{"num_hidden_layers": 12, "hidden_size": 192, "num_attention_heads": 3, "num_key_value_heads": 3, "head_dim": 64, "intermediate_size": 768, "vocab_size": 2048, "hidden_act": "squared_relu", "norm": "layernorm", "norm_place": "pre", "norm_eps": 1e-05, "positions": "rope", "rope_theta": 1020.0, "rope_fraction": 0.5, "qk_norm": true, "attn_scale": 0.209, "bias": "none", "tie_word_embeddings": "early", "parallel_block": false, "extras": ["some layers without attention", "local attention windows", "shifted keys", "gated attention", "exclusive self-attention", "value embeddings", "hashed n-gram embeddings", "a smear gate", "an embedding shortcut", "skips across layers", "capped logits"], "init": "uniform", "init_std_qkv": 0.043, "init_std_o": 0.043, "init_std_up": 0.043, "init_std_down": 0.0215, "optimizer": "adamw", "learning_rate": 0.00194, "beta1": 0.9, "beta2": 0.99, "weight_decay": 0.064, "lr_head": 0.0116, "warmup_steps": 488, "schedule": "wsd", "decay_fraction": 0.513, "decay_shape": "linear", "final_lr_fraction": 0.0, "batch_tokens": [8192, 16384, 24576], "max_seq_len": 2048, "doc_mask": true, "train_tokens": 161300000, "max_steps": 10039, "dataset": "wikipedia_en"}
Each number is 200 + 30 x the weight over its row's rms, rounded and kept within 0 to 999. Layers, rows and columns count from 0. The size before them is the row's rms in percent of the matrix's.

# k: layer 4 attention key, 192x192, rms 0.154, rows 71-79, columns 0-191
# q: layer 4 attention query, 192x192, rms 0.153, rows 72-79, columns 0-191
k71,097,137,163,253,260,249,235,190,159,235,200,314,195,229,150,219,229,203,228,210,174,209,222,202,207,216,182,185,209,207,187,198,260,171,225,188,215,236,157,201,235,222,157,228,223,230,132,219,210,183,175,235,187,232,162,200,203,274,237,192,229,227,206,136,227,183,230,157,183,166,150,167,205,221,230,234,187,200,184,196,144,179,170,205,173,169,236,182,202,226,211,204,227,211,166,198,238,168,136,187,215,205,182,186,199,215,209,243,191,244,169,187,209,186,211,236,147,203,253,240,231,139,215,203,215,196,235,184,180,175,203,197,138,192,209,182,200,212,144,198,221,201,179,233,163,186,228,230,198,205,124,203,188,194,234,228,196,232,166,222,196,227,179,217,196,185,247,186,203,154,207,213,184,176,180,151,159,213,206,204,189,163,206,171,230,171,205,256,221,185,235,185,217
q72,089,186,89,191,227,258,268,192,166,254,190,255,125,211,140,261,219,264,239,166,176,171,231,216,186,227,247,265,182,230,179,167,271,237,193,209,188,230,187,191,203,178,202,185,226,208,252,188,177,225,224,187,220,233,192,193,146,251,173,172,221,193,240,244,163,173,202,187,223,209,212,207,174,201,229,173,184,211,210,239,157,219,188,179,195,154,178,239,164,183,193,208,239,212,196,211,250,243,174,172,218,211,199,196,168,207,201,231,193,191,222,183,242,185,186,187,169,192,195,183,238,218,190,216,210,254,182,188,172,138,220,209,221,247,203,163,149,192,178,233,183,209,172,210,168,159,216,215,212,215,220,195,235,200,240,187,210,203,208,182,192,197,170,214,167,153,183,176,188,152,210,164,167,187,203,143,159,210,227,179,197,226,165,164,213,211,213,225,211,202,195,172,131
k72,110,160,152,274,269,248,278,181,166,238,173,285,166,274,151,222,205,231,258,160,213,176,216,179,191,222,184,232,154,223,251,196,259,181,222,190,223,210,153,194,239,172,172,206,222,213,195,209,199,185,195,161,185,209,177,221,175,256,218,183,256,222,165,172,189,181,195,180,200,201,169,190,212,188,204,167,192,189,197,191,165,184,173,214,225,133,230,203,187,218,195,179,217,209,209,206,238,207,137,219,207,201,239,204,185,176,180,233,225,206,218,161,222,158,215,183,151,210,195,202,248,192,229,253,214,210,149,211,170,169,182,195,211,200,236,180,123,221,208,215,178,224,204,221,153,210,160,235,217,232,192,154,244,157,224,201,249,221,151,212,198,229,206,235,198,141,202,224,182,206,192,203,210,188,164,154,180,234,208,204,229,219,184,189,206,199,214,200,188,201,202,129,158
q73,097,206,131,263,214,250,240,215,215,197,138,199,139,275,203,244,204,205,220,224,208,131,211,183,231,225,173,205,177,197,208,210,212,223,188,198,154,225,206,241,232,225,192,153,213,255,222,204,170,193,169,196,178,201,202,180,170,211,223,214,248,233,236,220,214,245,209,156,203,206,180,206,161,114,158,166,162,207,194,193,152,207,213,204,182,202,198,205,165,222,224,179,223,182,198,208,237,214,119,204,146,130,207,173,214,194,242,251,173,159,224,167,227,183,250,201,158,230,205,179,192,210,235,221,210,222,229,204,238,177,194,215,232,207,238,128,190,192,164,193,148,191,225,199,229,249,201,230,211,234,213,221,199,173,204,206,196,210,155,196,188,190,167,230,211,125,178,178,160,156,190,176,205,168,196,161,181,220,216,181,219,241,146,225,234,184,231,191,238,224,236,211,199
k73,082,165,173,247,203,215,240,257,187,274,165,203,184,175,192,221,180,179,193,177,207,137,219,139,240,200,224,216,175,189,209,185,233,212,191,191,174,221,205,241,190,214,157,236,189,199,212,207,204,192,178,174,176,176,209,181,196,198,223,224,274,208,176,192,185,251,187,181,207,181,182,197,134,191,171,225,205,194,219,155,183,210,198,201,182,187,188,215,168,273,172,190,187,171,237,199,242,225,115,216,222,190,215,139,171,171,215,204,213,201,229,176,168,222,232,217,176,238,201,229,205,242,234,292,184,176,196,202,193,211,273,186,241,213,278,174,179,233,153,178,202,194,205,190,205,257,149,232,251,205,247,197,243,165,164,197,192,220,195,218,169,223,172,201,207,164,192,223,178,212,225,197,220,217,190,204,166,180,210,154,194,201,153,226,248,146,176,151,197,222,183,211,113
q74,093,201,223,227,189,157,183,223,234,149,216,166,212,245,236,140,168,179,188,232,175,210,160,153,262,202,225,209,172,188,198,175,156,207,202,201,210,188,243,194,173,207,197,208,220,229,254,227,225,190,247,218,176,175,223,157,216,203,165,218,191,239,191,203,213,214,185,217,162,150,212,225,194,200,190,194,188,224,237,214,229,159,199,248,182,270,196,202,129,217,201,193,182,208,175,196,172,201,235,247,162,181,172,245,207,165,195,127,219,231,167,239,139,178,244,202,188,225,139,164,246,191,190,226,150,211,200,250,246,200,192,223,165,164,218,199,235,220,251,227,195,194,148,165,224,166,202,199,217,235,227,233,169,228,188,203,209,223,182,236,118,203,173,167,219,215,187,195,222,225,231,208,252,172,142,210,242,214,180,204,209,166,206,202,133,135,217,185,213,187,166,248,204
k74,100,195,221,132,153,129,126,234,232,205,209,149,193,186,196,187,188,201,162,236,212,242,145,204,206,154,192,188,215,190,174,213,148,194,195,207,238,169,194,163,157,230,263,197,193,169,234,216,185,230,231,195,155,221,263,188,196,181,163,245,153,173,183,233,217,220,168,204,234,223,245,221,179,182,218,179,215,203,220,207,290,200,217,218,241,271,186,219,176,202,217,203,216,203,196,183,158,195,265,193,225,187,189,217,219,173,193,171,197,158,183,250,168,148,206,189,230,188,145,187,191,212,221,154,198,243,210,256,223,191,188,200,172,219,166,191,213,186,209,153,164,172,178,163,241,196,221,220,204,187,211,255,180,209,171,210,190,152,187,185,164,166,188,189,234,251,141,173,260,210,222,197,233,141,217,260,209,169,215,207,174,193,222,245,228,206,202,208,220,190,222,225,221
q75,105,204,268,188,221,163,184,158,192,177,259,212,269,139,226,195,234,156,238,204,188,250,185,171,193,179,188,183,194,216,221,208,179,179,242,182,248,162,242,165,172,195,250,198,164,134,176,190,209,204,202,205,181,187,214,215,210,202,203,216,157,184,166,233,245,154,186,228,224,204,212,222,212,211,212,192,225,183,194,194,238,168,163,163,178,236,210,180,251,159,186,189,167,257,200,215,177,192,255,138,229,225,179,234,202,270,168,136,187,184,224,224,160,238,158,218,271,181,152,217,222,213,136,220,137,152,204,160,170,179,172,218,194,213,149,230,219,192,254,204,244,189,220,202,191,192,169,178,201,151,169,196,199,223,161,212,203,192,204,172,237,204,212,201,226,185,239,207,221,247,193,212,204,219,213,240,215,185,171,225,198,166,207,194,188,231,148,203,174,202,132,232,225
k75,108,259,261,174,165,162,186,160,192,136,214,199,229,190,238,157,195,231,204,233,193,235,210,198,173,179,189,204,194,205,193,227,140,140,219,188,231,213,204,183,188,214,234,181,193,157,201,123,186,223,248,169,190,175,217,240,176,210,186,184,143,203,178,198,199,153,236,236,218,225,213,238,221,221,227,212,247,220,199,201,236,200,210,186,177,227,175,186,250,148,187,187,198,253,186,187,202,164,263,174,203,192,195,224,208,229,200,171,156,226,222,253,229,233,141,192,261,175,209,191,193,229,186,155,147,201,191,125,227,181,171,209,184,209,132,228,227,186,236,223,229,177,219,208,200,168,199,169,156,157,137,188,188,233,202,197,196,185,202,195,241,198,209,209,204,256,239,194,218,200,150,225,190,209,235,262,188,181,178,250,212,178,230,202,174,263,179,212,178,190,233,172,267
q76,104,195,274,203,195,169,173,176,160,173,236,190,244,161,185,170,184,166,246,192,173,217,197,200,155,163,223,169,231,190,201,208,149,158,216,198,237,245,185,187,227,210,198,189,169,182,185,205,244,170,192,228,114,173,223,210,194,191,195,191,180,174,183,217,169,212,175,209,242,218,217,205,224,193,234,235,220,138,183,191,266,196,207,220,229,184,201,206,244,150,189,210,165,213,205,168,175,189,267,171,293,252,205,242,200,229,172,129,209,216,216,216,181,239,200,211,234,176,186,149,195,167,165,178,215,183,242,240,132,212,154,182,205,200,177,244,215,184,259,181,205,226,212,196,183,187,184,150,178,192,178,223,226,247,171,212,197,181,262,201,209,208,200,195,221,220,187,245,276,229,164,208,191,229,221,220,204,227,208,259,207,143,205,168,183,222,177,186,169,204,141,202,228
k76,115,288,234,219,181,141,192,204,228,95,201,182,209,187,252,205,198,153,176,194,202,201,189,234,159,153,224,188,250,226,209,219,120,137,197,191,202,248,174,200,267,218,220,213,151,177,226,181,225,191,203,193,175,157,192,191,176,161,163,187,142,180,181,214,194,202,180,214,209,198,218,189,278,211,228,197,182,230,176,177,257,194,205,200,238,233,216,180,241,169,204,211,173,226,190,157,191,183,278,176,213,208,221,252,190,228,185,171,210,195,223,240,214,191,215,158,256,201,200,194,216,180,138,169,177,217,195,209,213,216,153,212,216,231,154,180,228,204,203,262,221,179,240,206,195,159,146,157,145,182,180,191,160,212,168,184,211,193,231,183,214,227,256,186,187,213,217,218,213,229,174,208,204,167,203,224,204,204,164,240,236,195,212,175,172,250,163,215,176,211,188,200,225
q77,089,186,173,170,163,228,183,183,163,220,181,235,141,183,158,241,160,243,144,174,200,249,237,208,242,174,234,218,231,241,183,205,270,218,233,190,206,184,271,190,203,157,194,184,244,219,175,204,173,271,169,184,247,208,170,189,196,214,137,186,204,202,234,234,226,179,196,232,238,153,227,149,166,228,226,191,177,214,184,181,198,219,234,198,158,210,221,199,217,195,126,228,215,150,206,250,205,234,217,179,230,167,177,198,177,125,254,195,177,193,183,199,154,218,191,165,233,198,175,190,158,211,287,202,236,233,191,216,238,173,176,156,231,225,231,162,198,183,189,192,194,197,184,168,164,248,172,219,215,235,227,170,207,198,179,210,199,243,149,189,171,180,187,187,178,246,173,176,200,224,185,145,201,188,206,233,188,201,245,194,174,166,195,139,211,179,200,180,214,197,225,187,229
k77,096,176,198,224,217,251,236,197,234,197,212,257,182,253,158,211,197,166,223,185,255,193,218,173,316,221,134,218,193,214,195,160,252,200,206,189,165,204,199,222,226,186,200,156,236,250,202,237,209,234,133,187,229,238,203,196,212,228,253,189,184,241,214,155,187,157,188,191,228,217,206,162,232,178,196,180,193,157,178,252,142,172,220,198,239,167,177,137,203,214,189,231,205,188,233,215,234,216,178,190,139,175,200,215,199,176,237,251,242,201,171,177,187,129,218,192,162,200,223,194,275,190,210,218,209,181,138,222,191,204,178,206,227,202,193,196,178,186,208,196,227,197,202,244,175,240,198,206,240,207,220,161,212,174,190,215,208,184,164,187,228,199,230,246,200,180,154,239,175,164,212,159,225,187,184,151,217,201,222,199,114,227,182,179,175,205,203,153,189,226,193,164,212
q78,109,179,245,257,220,193,146,170,174,199,246,203,268,204,211,167,229,194,212,231,185,202,163,192,170,221,208,186,236,241,194,213,185,181,242,205,225,222,198,152,250,199,181,254,191,193,171,152,227,167,208,236,202,214,206,177,232,173,202,185,200,138,154,151,192,180,212,184,209,224,205,178,221,258,262,215,207,204,174,168,208,222,145,237,184,209,230,194,218,233,215,219,131,186,172,182,196,163,198,161,240,243,222,205,177,226,145,197,160,230,157,212,184,256,210,193,199,189,228,166,161,140,149,213,208,240,224,215,190,228,188,176,174,228,194,260,225,196,165,219,234,169,177,196,214,161,212,204,140,181,173,234,155,201,206,198,180,182,215,185,201,242,233,188,254,223,263,169,240,184,239,209,180,204,210,224,205,179,142,228,211,162,214,172,209,253,165,181,118,173,190,211,236
k78,085,207,209,207,230,209,202,181,184,166,247,230,221,187,204,171,195,145,248,215,181,212,200,245,133,240,149,167,246,231,177,193,193,139,178,226,209,234,133,163,238,223,203,267,195,227,119,194,215,173,172,216,206,203,219,197,218,232,222,211,142,222,201,197,195,175,235,193,201,194,197,195,221,242,248,195,183,220,180,216,183,210,166,225,200,215,207,232,213,204,195,286,185,206,205,180,172,158,195,194,255,250,203,219,187,260,152,234,188,200,189,237,211,232,214,201,196,201,234,128,198,107,159,201,168,219,211,188,158,231,162,190,152,163,161,194,196,214,196,203,253,181,151,219,222,194,225,200,167,201,139,216,155,215,203,184,182,209,224,199,248,241,208,186,213,182,213,207,216,209,238,216,187,192,192,165,219,149,191,252,197,160,199,160,167,203,201,208,194,177,192,227,288
q79,109,197,146,237,210,293,204,215,148,234,193,253,122,215,132,223,212,207,177,148,198,234,233,188,216,209,186,262,186,240,164,141,240,196,197,192,182,223,201,193,225,204,161,213,198,209,152,195,196,183,147,185,210,252,139,176,194,177,199,227,227,191,212,183,182,228,243,168,180,179,183,179,172,212,193,212,180,220,201,202,126,243,227,193,191,191,196,196,161,192,186,221,165,156,222,194,245,190,168,200,242,215,190,177,170,184,178,285,194,187,193,199,231,241,244,213,155,207,270,192,151,155,182,220,227,190,225,201,261,181,241,201,203,182,216,222,191,196,134,186,178,231,225,213,194,206,240,237,193,263,200,145,170,168,222,193,170,212,168,234,217,231,194,220,176,191,199,187,206,176,193,154,264,179,181,241,217,194,239,232,183,211,216,175,221,239,189,167,194,195,230,194,192
k79,120,158,117,256,240,298,257,224,182,267,180,260,173,205,155,227,184,181,222,164,215,206,265,180,237,210,226,204,194,217,190,173,253,196,208,215,204,148,194,161,247,145,186,203,189,208,194,230,152,223,136,207,219,255,176,172,217,214,187,239,245,210,219,164,201,225,191,175,195,203,142,184,172,178,208,188,184,201,230,190,151,204,208,212,170,190,188,205,142,178,213,225,187,152,271,210,223,207,146,197,249,207,201,180,185,198,187,263,216,217,180,211,169,241,248,219,164,205,215,214,193,144,198,248,220,229,223,209,183,193,223,171,250,200,202,201,199,224,166,142,187,219,201,232,197,238,193,207,248,207,200,204,201,174,205,180,164,238,195,211,187,215,199,219,183,132,170,220,210,156,219,171,228,186,183,167,185,177,234,217,155,185,158,192,203,172,192,184,224,184,201,160,185